Each number is 500 + 40 x the weight over the matrix's rms, rounded and kept within 0 to 999. Layers, rows and columns count from 0. Numbers have three digits each.

# gate: layer 2 MLP gate, 1280x640, rms 0.0338, rows 711-777, columns 512-575
# up: layer 2 MLP up, 1280x640, rms 0.0323, rows 711-777, columns 512-575
# down: layer 2 MLP down (transposed), 1280x640, rms 0.0277, rows 711-776, columns 512-575
gate711:573449532480568529478459518558449533536401482512507582495483463546471465494547548547504549472541517523453456456509602483446526532502462517532470483557468572500521550520510478428497449534565571
up711:531480470488520530456498426623482548507510488555527442477563490515546560546540445504487537531426515478506416556532476481488452497516468504433439423446433422510484480496459499466539435498387525
down711:500443559446541516436451553433463491489446568480445485489493494551498506449498503552540619489451485429470476459536472515476494423487487430466520550483510481513489487449509450515488561444511543
gate712:497537512545547494504473498495540489515518398527495491545554475495500557464554410471491441500486511525456410549515440526487489534498439544530491484603485495515440517484544528512496510545558496
up712:544521509516550495543583498501449514539529483555507481461446531481556551445480516512484535530519475495552555553449466525537491504477505454470486463506568527482509539520418514484497464553510464
down712:481516542483514561532445492518498442524492509429506458466490411565479483543496491523484513517546416528470576584513511465537488478460486448491510423497505483514443501494439512497474479507458494
gate713:456464523428446524500481500470531484502479520581496511589561541517519513538469476539450526473460510466416507487448477437462444459537499528486504519464533543511455507561536473519499503463468545
up713:576507600555453505545578520471503510461431474580456498584488535502542536471496501484545466497563516522465566578535543413492426486523552422589481437413501579479490497517458527461445536567454496
down713:468506470488468536519561511477550516489523499428546463550551517465510596448478541458464478484590438552466476462575484462474517564459479516477484486452547534489549513517480540471493553488495467
gate714:551459515547549486459526547493488437483592555478487557580489463519451475486464492506496603541524525482480461507431514524474489537501494564486560525489513548561442504463461488466469482532486502
up714:523489482449410497492509523514446486480510453538490565487541493442508423517541535534458476543496521460465515512484484512533531530536508492496497539490521532491431482546608479512528564405364423
down714:499548389480508535514505430482416501487497441436598512412522478534513473504424434544615548465514492527528487436496563502531506501567561431494476541535521402529546554476496414494448608538480530
gate715:467578553524503469440537462480544475492539502531572520518405490505581526485495543468507474529418511501542496547477516552518502451503424492479613472458459525549545487442519460476491470518543566
up715:527554519452397521524478538481515532510544488487497462518429497458464528448482510559528542494533538534450505471511500511475484567475533467527452591512499532519530486514530533547506442522532439
down715:490500482460469459461468464509503482467540474558521426474491526479565454479453499484607482457494477547487513570550492529403541477467446450511503598511451501512490492521548470534436510489516358
gate716:548409523462511469524471551562455551506459521599511494494569437429441517487436425528514469493437520485457457531487515484545520561509524507548526461480496483531458520479471494505517524566581569
up716:462516508495545538521512550539456509480478541498510511519478492503411492518476513472511479420507476522426550463454514556519487444570582498526435548476528502480474470596471546519487516404495492
down716:556502490569526607494479455525510498489571441524570456504469459504460510559482474512501493514435468441581502441482536511445541495561519536509511448510512524504477533566571493479529423507500539
gate717:533436513462517503483495530527559513481505446497463561564519495515489484522475486531478481454536556539447511498449467449476539432479486535495531541492478561493439472522474514533564543525509458
up717:491480563455472445438485544480492497457543525448541485532478459510527568421482516432489510459518522524483498508544539384499490490477469458447477562497468523505510413457464499502564526507513580
down717:462541494545480465512490483538563563554487485516465456491451465504510444463547538506474530514560525518545457563441583436494449512511485496503520525570478514465550504498541515558505463480586628
gate718:490524504563604461484474501484580480498525503543469490422538434518507523528420514443489458533514522550467485489534586568502515531524523470446570480536485470559586496502449539495467574451524485
up718:465497536480525534498467508485561495550497469552509432540492478560506529522429502484530563497532491549442529449487433540511456493531497469522480496550542557508584464511482517508521479508472446
down718:482579501539579551540504514468522434489518529438501492493512495557511406478504478565594528477440548521454490471573516531545517505463507523509490502478465499504437479480538531476443473575494484
gate719:504495485515438530507494470455571537536578507445475540518522503518536428475538548490472433521514461485518469454465473530410547558459470541517469526511578472482526525478489531432516477517497476
up719:481535470556576526432458484505503512464449504505508529518417508537449510510408476502527501441430536461468474484507545482537456524495479505579499491540486529516472462476459502436454454458555508
down719:469474496533467510501510433543580515481459555499477473560474553527578497515457502518524471507480432396494502493485496500457498605474586495507509533460448516577496499478505445432508500542482482
gate720:472527515530511480530498473443496530491538543495544455487509477522518484451529563449473566538612542499462524447497547539458528509461476438560553515517483505488483526506489523451447521495547537
up720:506467534429482488508541518458505543488472530485448500552531437493563489529548457524564504489550478438494551540475520488423490510488433497527454470565532447543427477536510493461498557550498453
down720:570492531466501504473444527508492419427473530500529466489495465501506512465450467500499500473521473525455485502446514457473532500495509584495508475465494518442512505568468472479491499480519534
gate721:501522484527498585555425460402563518582425456518513490561516481467512485503519479503487453549471557443498454540497469524460480611478561587459435499471598544464532528518427474500541480495443472
up721:539507437489472423474546511455558527526513464412444482490480444451466530492472497478519519519545551430425489523507525487543501453551546467466519486450584482500508546460477555480530453524525506
down721:529507567495442448472455471475429462503536488492469557507507545386501481505498557495544495439484473477469559467522451535546552501528469466502602482538396520556408498529524505549490523537579510
gate722:515536540507479431507501511495532469515519522452512573531495551424515493505454401524534519537627490529545464469428516533549521483483474504528566448460564517525513519498495498495539518471521496
up722:512509503450506450580551468563452488497518551442516571469433537494512536535488530514496531453549511544502570481523505630490529475468457448504515472436466504411526535509545530532600393482531518
down722:524492451486498451533516479490436516530519531445473499478499404505551478442525515550430494493473505481555491545483475471496461467486534472473478526487420454522565555508528498488493486508483465
gate723:517544538459512495520504471490510522461491476562553531515562508474480463563521545514518504475510538365472470418478508428543533515517471504544484477558461528498514507488521462485474495548477460
up723:514490559498519460452494544503548489509499494390458483512522592521571436576498356434576515530520578490473540517507391424466527500555491459579533530505468535476543527508452535563591513564523547
down723:535501440482446491532481553494480534446546538456476507482526492472472481555481498497528451535441515477504525355480505515476508478529442471534411562535496504448493468496499485525484492556476445
gate724:488563555482506472552431446429513480491499522474506525474546518474459505522519538498482524531530504453486514444502487517470503487566567489530520470474525510569497557431451456487474565519473464
up724:544443473555460437440471403504547492546474428527516494499483578492543518481505521525469493538509555498570495447467459472461451552498558539559513524555519490514572473545526493531505506458557413
down724:487568513459495488491517514528494528578473556573481521458532543524484550524450493536398550490468514482438444445531512527512533520470476519443476438440436468508576533505488519527487513481493460
gate725:500481468494566474504492449536478547479534431457506524462532427525527506488521428440478477536528530517493457474505468549441499503508514502484527483562540444494466506501487512467451528552551523
up725:531517487484495505552502506527504523498528566513546598483485460518542565520483491580485543479468443518530519502459539561586530513509512481521486471514462506502575504491542464493528531529517509
down725:436498489516451507488465497497492588480507495461506500476537458471465509485508528562492500525530546524500587476443476529423506470523516491535519503519512549525570496472422452409573465493566542
gate726:540508447513553461530493553522473468460513502452510427474592536527501472508537513513452499481486431546477518502514489520535475475565536555567504519562452513500439449462499490486452499493548558
up726:543476505553556515475461539503448464545497470549507510474577514479485500467504471510511487475543463549530522501558469474453568528548500546512501479442555523431575484520436556491533533472541491
down726:511548529486500428522551482479550541491461469572538522449550484468480399500457488491509592538484470566472513449496508556501521463529490472548514473439491427467518517506497457502511467455534537
gate727:515456514534440446441492505524512427456438402464497529470484528424501500500526510477500534596436497520588488493539563552489472478504488438428490544529502508657570469524486529447500528505508540
up727:468489488464510547550499462502468463442443491530516512523451516464498452554397475570530478540517488499434515513484543448533522452510439534493449510476518448563459477430459469540514527529439549
down727:521471438436522520470559503475449461506463437511512406522447551475502501462592508483604451547560523554548476548483525511541485488430527427480443571516571562540524413545430531494572527523477492
gate728:509543631524450486511509508486538470494433513425486486489537545514469476495460511438502467540515461472528494547533471468421496559510541525590469539495495467512548512511492454511495569423522501
up728:544469492547493483487517567569485544500473513578524534460546463543542532575445576511523465468470534496536473502504492510502520549496423509476549530537459555574524495497560433521545529489517537
down728:511448496511498485509556497482526467433483518496486370491494560432432437430511534489554510540421534494587537618503492472509488440467516442494484548530531481508485554473456481517532423548458464
gate729:549576514543505557536412487497529468442512497570479469487532558447486461505493472556482558601491508518529464482482543563499544535517502501445508531500459599496566521444451550514513566542538560
up729:495542481601495533520424454503469493424561524576547500492518565450503477532562490434552511531430554472560560422500499473471513494427416478494500544458511471469556601513436540470531520485631538
down729:477512521445567551467444453451489453467528507501474529465538542492520527480477450432518485461434429498498509537491544568543511524539480474475539496536594501578532448437474475497451496481440524
gate730:443525551502469493596470470494523443479519523534494480517547523578513459461393427488471512529521466466532462495488524482421506525461466483438417542472569512498471499496518451539441481461487437
up730:530519496483470465545486474555405507528481465562454542504468547452470498470508478467511430502459493513531535461493475541461517528600481441525543489480534507560440468506544494479407468522472464
down730:537461396412491532480478501511573546481437446485531463507551624442539492429489573496451545462449507462524446493541477491507529496548490567444452532459518507471503488493515533405540547534552498
gate731:480488487490500542457518581551450517445484470484499417503459496496529480434450578535507457555460562528485541534421500504474530483517406446511606586511491499505530559543547505484481467475492470
up731:445516538500547407448473477570517568502516502488486540515525437543494495472495470502508533382561557484557493438531492517504439470450495546545435472530512469499456436508499516520484467529501521
down731:512466504510475459479533525544539547566564522531452423501557585452582556480484485493483547503528522483490482497507512539453492506484527515505501509534487496467474542568535427528533518515563502
gate732:520461490428468550463472404531468483533576510473604494532524453492531489514500462511403437500489546535464532521493453473508530499430478443513481443505473532581481483531526452456494533485504517
up732:568472542541483544507507520517433473483453462555530486424533479572494486480525553535550572454498472421501540465475443445493584479534447479446545511512622477529476540527493469530566533369485466
down732:626468600508502561495532530548493578553522590536546450519431511536543384520477471421502513473479473491524492556549501463475475461438503427557544487466454481462446524549500458498410473477483395
gate733:519488494482570495456491487544550504587520585507530465426423484491509561493526491531496472513558501525596569504437416520520480438519479488520528480446438517538559494482427485470532490544582533
up733:432533518505563533557511531391509472516493588487537538577483542547504447535478460435508540454531578520514451498460485505491493444493475525503457504440434463514495415548521483512482474516484501
down733:479467490481500515520533477549457469504459489490456492518561425549518493493447425535590436478456543519489476513454456487465448463487525430480505488499581462519503501518559495406470529482486439
gate734:464461516479426524454448560488447508523528554481415538498498525497423435434409516550505504507495544428544489477509514449490442574477495512530524511468533597558496493494558538532549588469448512
up734:504467432553511541500466506481516491587596606518445468546474449499490577505505557510506515500471523545507524524507545436589430505562501495465475435488549456539495531433482543639531550506504523
down734:546519479467489428561492419469485514450515443568541490536460482498524501541549531465466436510489567518543517564432500507482532430497562527527510450493505473523504491504519449462466414492444531
gate735:457442515456539462449503437520506559452491431542481504505473577440511444526438458541486493582432539533506411479592526471543533549474489596479530552505437412510526471492505452539557509529503481
up735:391455508537458453497420448516521487566442538429500397517597543547479549474539539512539454513472415479506443600510483596516495473457487514538473514503431559500493542477556502562464461474565525
down735:539515514555541418462343533521438585472485505443520472499488534497531594556469483527504482490546445444478449453512512534448513519525442523455460584457444459511555560544629510538475461473607463
gate736:451526439473473413442494498524433510566576551484509548538478555447509450473514553402514430610542449460428446542503559474432505453526490538514512481445423489554445494511540451496553532521491495
up736:552476547514535437611506442472499420477577466571570520511513468437535480544478503570487435469419476515536543493479533531486535457457460472469491551475526543526600572480459425528465502490548541
down736:547493437465517516559442548465515463521529478432518556505488490509451459551501480490481448440549458527429531436507525488494475464498450484486488493542511449440460477570566441495550478512464454
gate737:465487571524495491427470488481530515475445487489530477452533591508448487471483476496465561532524509523478490504495524514605510455466496518493549564453516534584430472458428505477523477456507498
up737:467558461469536528430478527513579456550493535535557494448480479478474476500471436436549570531553507539506572539552550513514494496509538538465521400490541561542494557561486522388507457568533487
down737:438454495567513573473493477507502523532535458565490529519505510539529514507492516561477394493435499521538431466595448474500490529435393518486505476476511423498523485436504487549535526427553541
gate738:469437561563550485465550519483414526490474554541456502552488500438499440514513462512441435563523496520466481551546471571449450514425503442503567533557445482514496545562424481498522519432558511
up738:525562472482457475504525472525511533532580411491452503465518493433428462470487503500520460533513491491470503487479552502462532516484454463501512570545571494530522501520558474564536520477498572
down738:471524493493477498460484431488545526464558480553601612457507492536510497501486462452516508522537482429476408531464505510521484521533399503527506480452483501473501522510485432509497502502475526
gate739:542495518529474527529472457543525542496517488482452523537520534565514528503445553495513440475511467465491505437582538448461444505457398471571455523558410522460469484491522471483505467504587475
up739:423489470517463464480514479487516509538502486462505458457490532557451458484467488526508546477467457428466554518605556500491493516466478572563464525493472518492521491518549448460487520476455524
down739:512538482538503467497505426492533542503458529556440477462574482538523501538532514531526490488439520478452543496497538473466427498479477556552492508532461491488507450492457497490486471525485491
gate740:519448504490473512547420549496446459440492503484453444486491471518456448519513450537481478505545434392515513518483459506559467459489450528471437485572481579528514486523441574513400454474527521
up740:440513533402468506523470479450523534553523441548501481458506488517528518521444510514500510508538549485484492523457468524464445553502500552529462488502479439444496490462446486534521454463507509
down740:514493415573513484553490562513536537515445515485505495457547463446508461546518536527453471579536537483460491450516495520520476579447445450500493489559465487489489556490531494476523477474630531
gate741:495563549514546465509453543473481489453592545503503511505502531509558499491490559450485436584522484448561501555505499557449475512454458456448541562477443506560468537491428480514491500517466560
up741:472543509520474481567527462493487509494532470534440523488540522522481467536483508581501479476531442444522453484488477442455518469495543569511482510470457517547517486536461500549515463500542489
down741:467504558517501519549537535489496481488455537457418485535513500528499464515509447551513528479521492464495443477440521533474503457541542428489490501487509462503487509537495468492533513432508533
gate742:487578548477483570534441548482517483515508444499455381530546547568507542470540496506497476489555471506442503525463505481418464454493439498467530489531516559467525467526497495546541510447494501
up742:449483503520582526474528473492504453506533483557526483495522541420515503485508450507499502521475507487537444490511519530524555469445498515419506532484506457541587523547442511451523384517563512
down742:501453472431527454479526459462529516536552507524551554498529454494461465472452510475547526512561513433648473478539477538528489507468531533385484478443583486486467499502486472549477520527476535
gate743:502559517508571437454460524497434483523478525515523531469512474547474421469518534471534572537553481446590446440440496468506501473527564591512525527442499591468510560465503507542504553495539475
up743:451474517456524534460526549494512498493422486371511461542497492529485507479476540510480468495507519475447431494525452489426534486523517472516538520598503409526534467553535512509474479478533467
down743:531487469524511520490482492476511395461468503463472476470482459435526454477526547497463512503479522498504475433423473509502442432513504512530464499491560452472452548487500524554560476510548452
gate744:478521481467472480454570517501444519507506572519490564468531521455467477522532512534513556533404489437550486531447539530575473482525503520502566476498484466594430520463450526480531549515471443
up744:559524530468507472460447482507490517560486592493445536496429431489385485443498521533463568473525476497551456483536568397521508476507511523456398498543545519560531554470490516495506472522488521
down744:531546483509542476557481481551542518525542481431492506514473453538522462484496530557546501485524470504534472562596483488413531524469513508486460577504465494566507477573484513533482510456485540
gate745:495545494476528519467474574497455474556482500552505534506522472505434519517499484431439481493449495481499476466452460455530471518490457493516529490530552472562561506468484487568573539467480519
up745:470552495461492524482521546571507537458434493466511543541513529460534531480467487561520474505497510478522557471494462495538580479521482442459543530507518494630491468535507548540533504495455458
down745:458463568430471511484527522489545445512396444568438514492516504501505630430457500482525472557453507484444487453543452450527496536569516490528505468546493468546459448605568551452514531482538508
gate746:515517467462493544519465493496470464539524447581506568488468533497457556528485519386528462554487538455513467551433459535561511500452462513512552578462496460586530501446436495496538488473390526
up746:520512543519552514498464479451540506522524475468491512553489533503484536406496476443516458599534448526521478458474463504446523492535481556533479523497488498505543537473528420581505471528512593
down746:529488423489519514470521532480500590474496522522462473474485468459478497503466550508527424447450516519471552504500529552520486482490460531509443486484529477527506548506458499576493487433482548
gate747:522519421543478475470493493528554509510500443486485485484526440495559490514460474508453470557468494492538407574477454476444492480470496465541525490480477479479503515556498443470505496569569452
up747:623443501490473500556529515565563488519458474466487501522461467445455582576535451495515565452408432501483395502516471460464377498515490536539461543482544531527432542581504540495480505549498456
down747:582509524507504451485476501500523429529477466542525532551514548501515546491533527568510430474498509494496553618495499543567463545517501456470427485475510527516503487430479522441492566499520507
gate748:491477538577484477446502503471500473478504540522475531543454571471485414498544529477505494520507460504537574506488561494491500557460536502501583546484495449465459561497508442467481489449563538
up748:485435577514527518496500499546430466558481469456616519470522505488526539470540514467559482533464462519421517482466509543537494491467507540565530499496562469495486514422512435531556430580482529
down748:508557518440564463461587524418533476500448473458487491449492524528471495470460467520477503487558564543505573538512503533463545519506445544511506513527544488437495533517515486562501544440511512
gate749:549520446449474546538485552511542534499530471431497491512554440526467493479518516521423552484559478466495486489454494610470451529525462491477491489468525503425471434491487508524506492412510464
up749:550478483470512437564519508545461535510489470463500525524495481455518487545477506484501480534517566465531477524507495504492454578499587539537435497498528487445545534432515523492480504524555530
down749:476508488455533484462465473465481507510445458572493495501528538512522421529500512510521549438454519447482499499517488564492462532552519517536459519530508503499471543479579439500497495495472505
gate750:526485492464525524558477506515491490472502448454507597455532547498461615530465459417532486559504460465506536432532482577474428506517519589491513468487493468488487550484508487430505489473473482
up750:535502529457585515488511462485533469462501449486425552533493474436510537476503531483499478552524432481528493481509435483475535534528568509459532504463494419506451531488483434484469481492509471
down750:525510521584481497532545487497419464564444460475530482597460530513547478515579461542488488500465496457422495512525528466540426484500444536461494467500489494590482492459521526483491518406452490
gate751:540432499534461500521464535528553524456493475501524630494492544449462512521511482457507474595536533585503472577482505506459512551526524531503452485479528527540516519462485544490505598521554535
up751:463525564430441499486568517486518541500436485423509465546495455462493468413476529588496475471504519460498577564430578464449518515480474449538479512477497521550534502557470460461476504459497493
down751:456467528522538546493559565520484452469442461481453512435631434486438522508444492517523504536524519449540563575424513497525564465522488553518515528566511551464563523495594441493507474493491551
gate752:483497543563489447449413506503533503511544581488462508435449507538514495481519448514522465497484509511449492503463485433548451521468496530537547470421554549600521490490467531469585440525444484
up752:511574430481485515520484497578508488571582481486520472560557526503529406523525515528560466498505570499562491577438524638532463473616495525495559570480472544520475485439525503523524541478528393
down752:505577476477513446516533497466595524480440521477517474505487439494499497535484529483481534467547514517459485481557529529512524405558456459465517520444531498523483549414510439568488520477483532
gate753:476491458433552576496480463507491476443484525490481511500486533569502584532436457434530469572476555552547514463474471467412577537544521514499461474477542527510494486481473440491517475454548591
up753:488472465438586414534536484512466469474489460432464566548458539537557510505435432445502442534465512485521556467431519446431517536465528531531534519433516477494569469485558501520525490548445519
down753:421538490552515521473460467534538450449510525485507518446437452449463556519516522508569524525523491566457458448554471575487541517493555528517526478551458526533559448496443414463501452559555506
gate754:466441525518487517503504550447547530510520570485528413548456507566473520456475503559519557548564489476533490537469502545499496503501497452546499543506493498478443501463517489529451558474496462
up754:503517473477485520491530410570461493481431527504459549466464482528447570536421478547476485465509501504479449511386524598538577446482521471489491550448452488457512527523515549466474495531561488
down754:536456522426510479474486478481528494544507520534535502443541511411488519489516540503506488570437508558444543513495510505477537557491583578476540462437518508491465582493534497571500494516499508
gate755:517473477438530579500493593517544536505521530533539566502529524439447489447468452530545587513602559460488468466505521518499508504476514513476494498459488536538548555504511491492518539494510479
up755:510528468492502540486498460526549498457461531508519487522445476526442535564490451516507471491396468503522531540516496495516530500500544504560506411514501535549489530505533498505471499516489501
down755:493484428415482492514483530489552491477489490499474500460477507528519496534477427490484488507457469478502479478528495527480471457516516475478502491559457452531544540497605446510476561564485469
gate756:474553526377465523548555487541536491479537427532481519489466438531480484523447461532499523501515518524492547499507541479510529488511495515519492521480463546493560497528530437499536477485510474
up756:508455476527488503514470487452450472521507545490438475487506461530528507510486546524473515535517502400529540504492506488471457558458510498526515535512501522453486555518504464526557573505525481
down756:494532455416500438504547524413497564527506573537406553501501536424477512451470502548463498523512526496504481466446548535489530497470492502427433513420472522490442536531542497485492449565495491
gate757:442484538469535548507445453470497450425447379491536481488429484533562530490397478566474522480585504575477448557494507410569536477505544491521527572505548514465539537517554516500532512563490516
up757:538497543506508480432512558501501485531479571487506577460435528444494468469469484466582528509555457453452539508520509490490578503476504459493479565404399531511520497540484514446517559457514536
down757:431496494462489543420449477521544490523448543518505541530516469490426479549516502491511518508534485544458456519435513464503516551457512486504534508431508475494457552550420449523492497530483530
gate758:531379476520443477535483503469511459517464498453445546511583530512447442508589452475548501500477476496440473442546468484525481517551460471477500497513544526529409525474444518481574535479537515
up758:572574551483439450468474511463527436477534416497483505566498518508524519498531499470527559477455529526539475481512523437514532493496497502490518459542454460515565583477462484546406504538497442
down758:517486523507564478554487484474466512533520525557586489523452612536524546491467508513443470526481492552527491517504433505477567526538532513480593536473511527501489499498483477465478515539500485
gate759:437501534555432463499483479488530479528437494494541484596378453484548501498491597450489552538523520488511527584461500490519426511453416532547555538493526512499485463516512496520532509469502601
up759:535443491470453441460576515461476432523498479562526471558539564499498493524471491543485480484535532487507517516469536511449489472489438563497477564413573511466504481520522516452542603532504558
down759:494522472511461430442529490417481495491538488471497532541500523534535504537574490563536558476505440476486537478438481410487460501493475562474503460513489538530519471465498465532459451420455536
gate760:417596496545431471488447498470526486505558444486496536498463481525498477432589547492441457513541536490462556484508463449563493422488528443478530525529430487526567500498488500514558503482557482
up760:569486452499468568497526458538485473463476547493520487593485635475518409485509477606598557477476490568456513598504565536527440465543573491495421485519512487540478482507487493524479469512500501
down760:481495638457549552489499580485528522506497525544476482550422548498466513530521485460458500496513473501447461477522525463448493471473441429469573528520469534499554488468507388454548507525603544
gate761:560416445528484485488511644546496523537628525500465513466553500511541434511408571507527547558469616534448467552466460514409513578548488556458497537522507573557483555524526551511489506487562552
up761:479479490532507519461497521483541498559565456555488525468512560474497520556482541486495525551457590524499515466442422464492455541502552519533548568510530532505506495607559521466463499513536527
down761:412539486508469544487520385486519451546473507498518486584459511509483519539522505506463474480497403467503485446505599541552479471473512451544490436461527474424514489475474512509499538489490443
gate762:524455564485503556560493591490484519523552553440463453503477522493459506479534550503428528526483473522518491501473475548423484496505538513493533491457506588508509549508488510517553444409461569
up762:529496517435529540451557470434474450468481476467472485517557453499550489506391548437531457566502552495465486457504515462486483511557529527454483520480544503567489437532479501454534551427529493
down762:495431485464487518481431426464448397458483515512456562507499576558491481518567440564434458599481464428537503464476496450553482542512464496490507552525436493477539493525490491587421555530510520
gate763:572476496500499500538462445485512476520514465559460624496499457514470479529462511475591478520483511506462531544438505453504544496473516510474468485505542466507483484489476523558498554453593528
up763:514480478462484515467539549527519513525619484469502491495478515468484497401460554522536475464467474436534502568426517487496522484459462493454504544553515408519533560420551550442546523479453534
down763:462516482484501496538501518475429495513477563416565551511502538489418413457530521536507455489515481468552423492474495468524528473509465450561509455474459532451514465537512534520474502479516473
gate764:430507502494455560551517427484519484536477490472467466487508556520486553591419517416445529455547492556487479442440490448550520466442528493519439474568435533550472447439530462435489418546479462
up764:505550445485519483500557539487563455469459483419572538459591475481454536426552417516517465496467519448373521529596529464476519532631458458543478472440431554490545516565432485552558550490533411
down764:527511496562479547510531473491425548463487502485513462514518451468483459502437451514499477513471479543511506453508496513549532463498448509521454497551536511462520513528542488522494534480485508
gate765:505475524470511503438481436477533489489528567607447560480483521489554554529452480498506455564491513579535511431436484503506502526469455492416509523537549470607466512417526495453509547557487522
up765:494455461495466486539560521482468539481488479560570476520419586414496437482545549499466498482525575536555573501590537544439497504501507476473528447465467465439555505500508473506528507532449485
down765:449438521525494571493565564481534545490467537452452525490464491495506505537518490469540532509521453509515469443599543407583486453434552535507446414532583476483518515477479516485483475437521494
gate766:560460510525432438516510512475442480488529431550530513533470488439548454511513506542469466531466525570515418545460474523424540494496554466479481492509523528519453539493486492430540416454483566
up766:580497395521476487560501557428474530469506483490423461429526419459519455575552492502447460512494523502536487525475455545447507515538575485490571464518481525556479537530491461538506496500486430
down766:518426484507564462463522518461431490420504538471530459467505493532513532497488515566565427501514489558494512514488497487538463516540525454507492460476519469454504510478514523539466448434478473
gate767:505503455428499540519503549541435479506510526474498601465453547465476488512463471515486490481518446512544404503487488519472606457472471468517503516518494529509543495474482441463449576569465522
up767:427513452604437441423539482522592510428480512479476505517542529461538529516508522449468441532501568493417480559439485484457496531525546511532535577531477411555466505453478577571495503450561511
down767:492487569544530501453554492545507520468496449491478490445446483512516492463437390463499567464530470497534490509528590440557548504523610447513580507497494472405450568471519572431559439511525432
gate768:535541511494444476550516456485470514418466509505536491488466477519505510502477526527454512465490461525532448566544463558500540449525502409500493474539512492621484433485493457527540435510521539
up768:506510481465448524527508533508427470425474507527538559521476455531472479494510520483481496488542452423446468472486446491484590536535509498415492476540541551475471424482472543461542547462519507
down768:480485454476467504527481505502490467516512460444517466500442508463502512519472520487524523545522527493547496479472462523481523502505483468484509540543501500478498478434537485492483487509528454
gate769:492505495471435552529437448489452469492498412481520535485574477500480521467450487536458579541519529453528517483473492506420397582528546489466472495525608500424518542491518512566456432458512473
up769:551525493537541491548459502470511506519474588462481441514421544466522523468485520511552497500498508536520534528517471487503492483533503560549505521530548532560516527442488489502530522473478513
down769:515537493425461568456545434531509465533512522527438529432506476461550545592514519407474515513478596447493530462461597553555493376473460486491506516465523459537512553524430513518560497557543518
gate770:560526524495474561500526536472540460489540516529531512552478528467555488572527515432502450488480588490377559594472549469530558499472454451552526445418532511499539578532518463509457450545462465
up770:461533469496556458449487473529548453435450499484542478463503529510494454496507518513542379490466516533485529486439434506496548473487523488552475530526505460559439479493601522502513535504475532
down770:480442529563535508479468513522447493507574518529510542517483506513463529495503550516533513444503514430525551486497448448535515501513530566495556491496530514464455548525443519517464448588457534
gate771:535524491452545502524483533474560445517511508437517447591518491519527404556537477597543559517524537447523477532448459518454482495482520478467502542497444547416413505519526451495540499459503560
up771:529539568516548472535490469413553516576439573491513552535463552479497454468474472533487561501539520424505473495526468491519536512520508464431496535501494574436560453477495515520501437545533479
down771:567477558452549487533601520503472481479467525510483483454463442536479436491491498468468504459512517512466474487516519568523547482496397481524515445487461499565428489574494522541457501539496501
gate772:469566465515527508471488427522538526477514504490423496512499535532494508538454464492500479511523593466504525506568450484562455514479546524470460521527491470535497514456518520476533490425520554
up772:517509452476500500493575558432496516520479526442597506479530449495464495497459540428480504491510500451583468511540480504500450526485491434529631485510566495465521463538436470512538537462499500
down772:526497530501470484458437494449502530510420455464469477476557535523571462468542485462473557554500499512516464522531555502511455544442464442463615557442507538532462572522516469495512488476438489
gate773:510500452461528477530509462529486509521521481485468540480536550493542459435472502472502448462525534492490525553492454549466473477420511516498515432536458480589449554561474528497502475554509523
up773:454451466497506510474466462461446541476539470539512401427523551494556538471511504489469498534499437421438515530498457451498453519507543535563519482437545538512463523542516540502450558522402519
down773:490456532563508497448511510511478563530477486460515520546454473530532433528541487551519568496466499458482471506539555431506567539478512484457469514514525536432521432480530496496491551448525465
gate774:467526461497541413491479605451535561498576450502488520499480452431514476463486509409520452567505516525522504474449486606610509541417440533554583509539543513520456446469583434479493487450609498
up774:543470552545458509464497541557519485462538487568452477478507510500485543515500477578481482516441499596471540552496432513489457421500442538475553533497577484486543458533437536567484469480529546
down774:544491501603572481508595435480467510453482514484543500553502489476574467487528459497496464465458475447540552485509538487552469472472459463505482485485461511502560483521449510562549558476413503
gate775:496489426472490570465515473502550520484493503470399563464504440497461527558505518580432514556445478441538508582460419497540521591471428483511498521492452522564539497593506506457520523487515608
up775:442471552530601597556472536454539492449528483465462446466440481487511492536471451413474475525472473521470489538494547458492509490551495465461484440440522526465484540452551479553448497518489411
down775:452464522555482480475425434581502425460483468476448503506458562522423435504384505446510459438513551483491441514516515439477529486508433485516523559447545469485527502450499538539520526476489532
gate776:552507476465477447518427537496526519561566490518429487569492548448498454503531511565514475581449507508566458473493503453419559511468519489501499530578456491517484439452497491452366541532526497
up776:529493464435389538497564456409484520443572416522505596521549496544492504533493473475550498461429504534469519540461465459504545511484444542507488479511514451442520509532578469485420511528522538
down776:467455422505448505480524519496545538438505484541530573515600455439487595578452479501544521488495460506476601458506505545471610390532539481521420438465471520486569534517526476456455412507452518
gate777:500508525494497511540435520517528461523508529487468453492527444460446514494471444538527508512519449522462467528524489460490533541522491496518512479470458539456495502458563486518454534506489495
up777:498516434535576462553467437468526538531609510414524493461599500538534501455487513506529512499493486505545541515519448458561511496544402535507502574541446498499516528453449506510467509537537564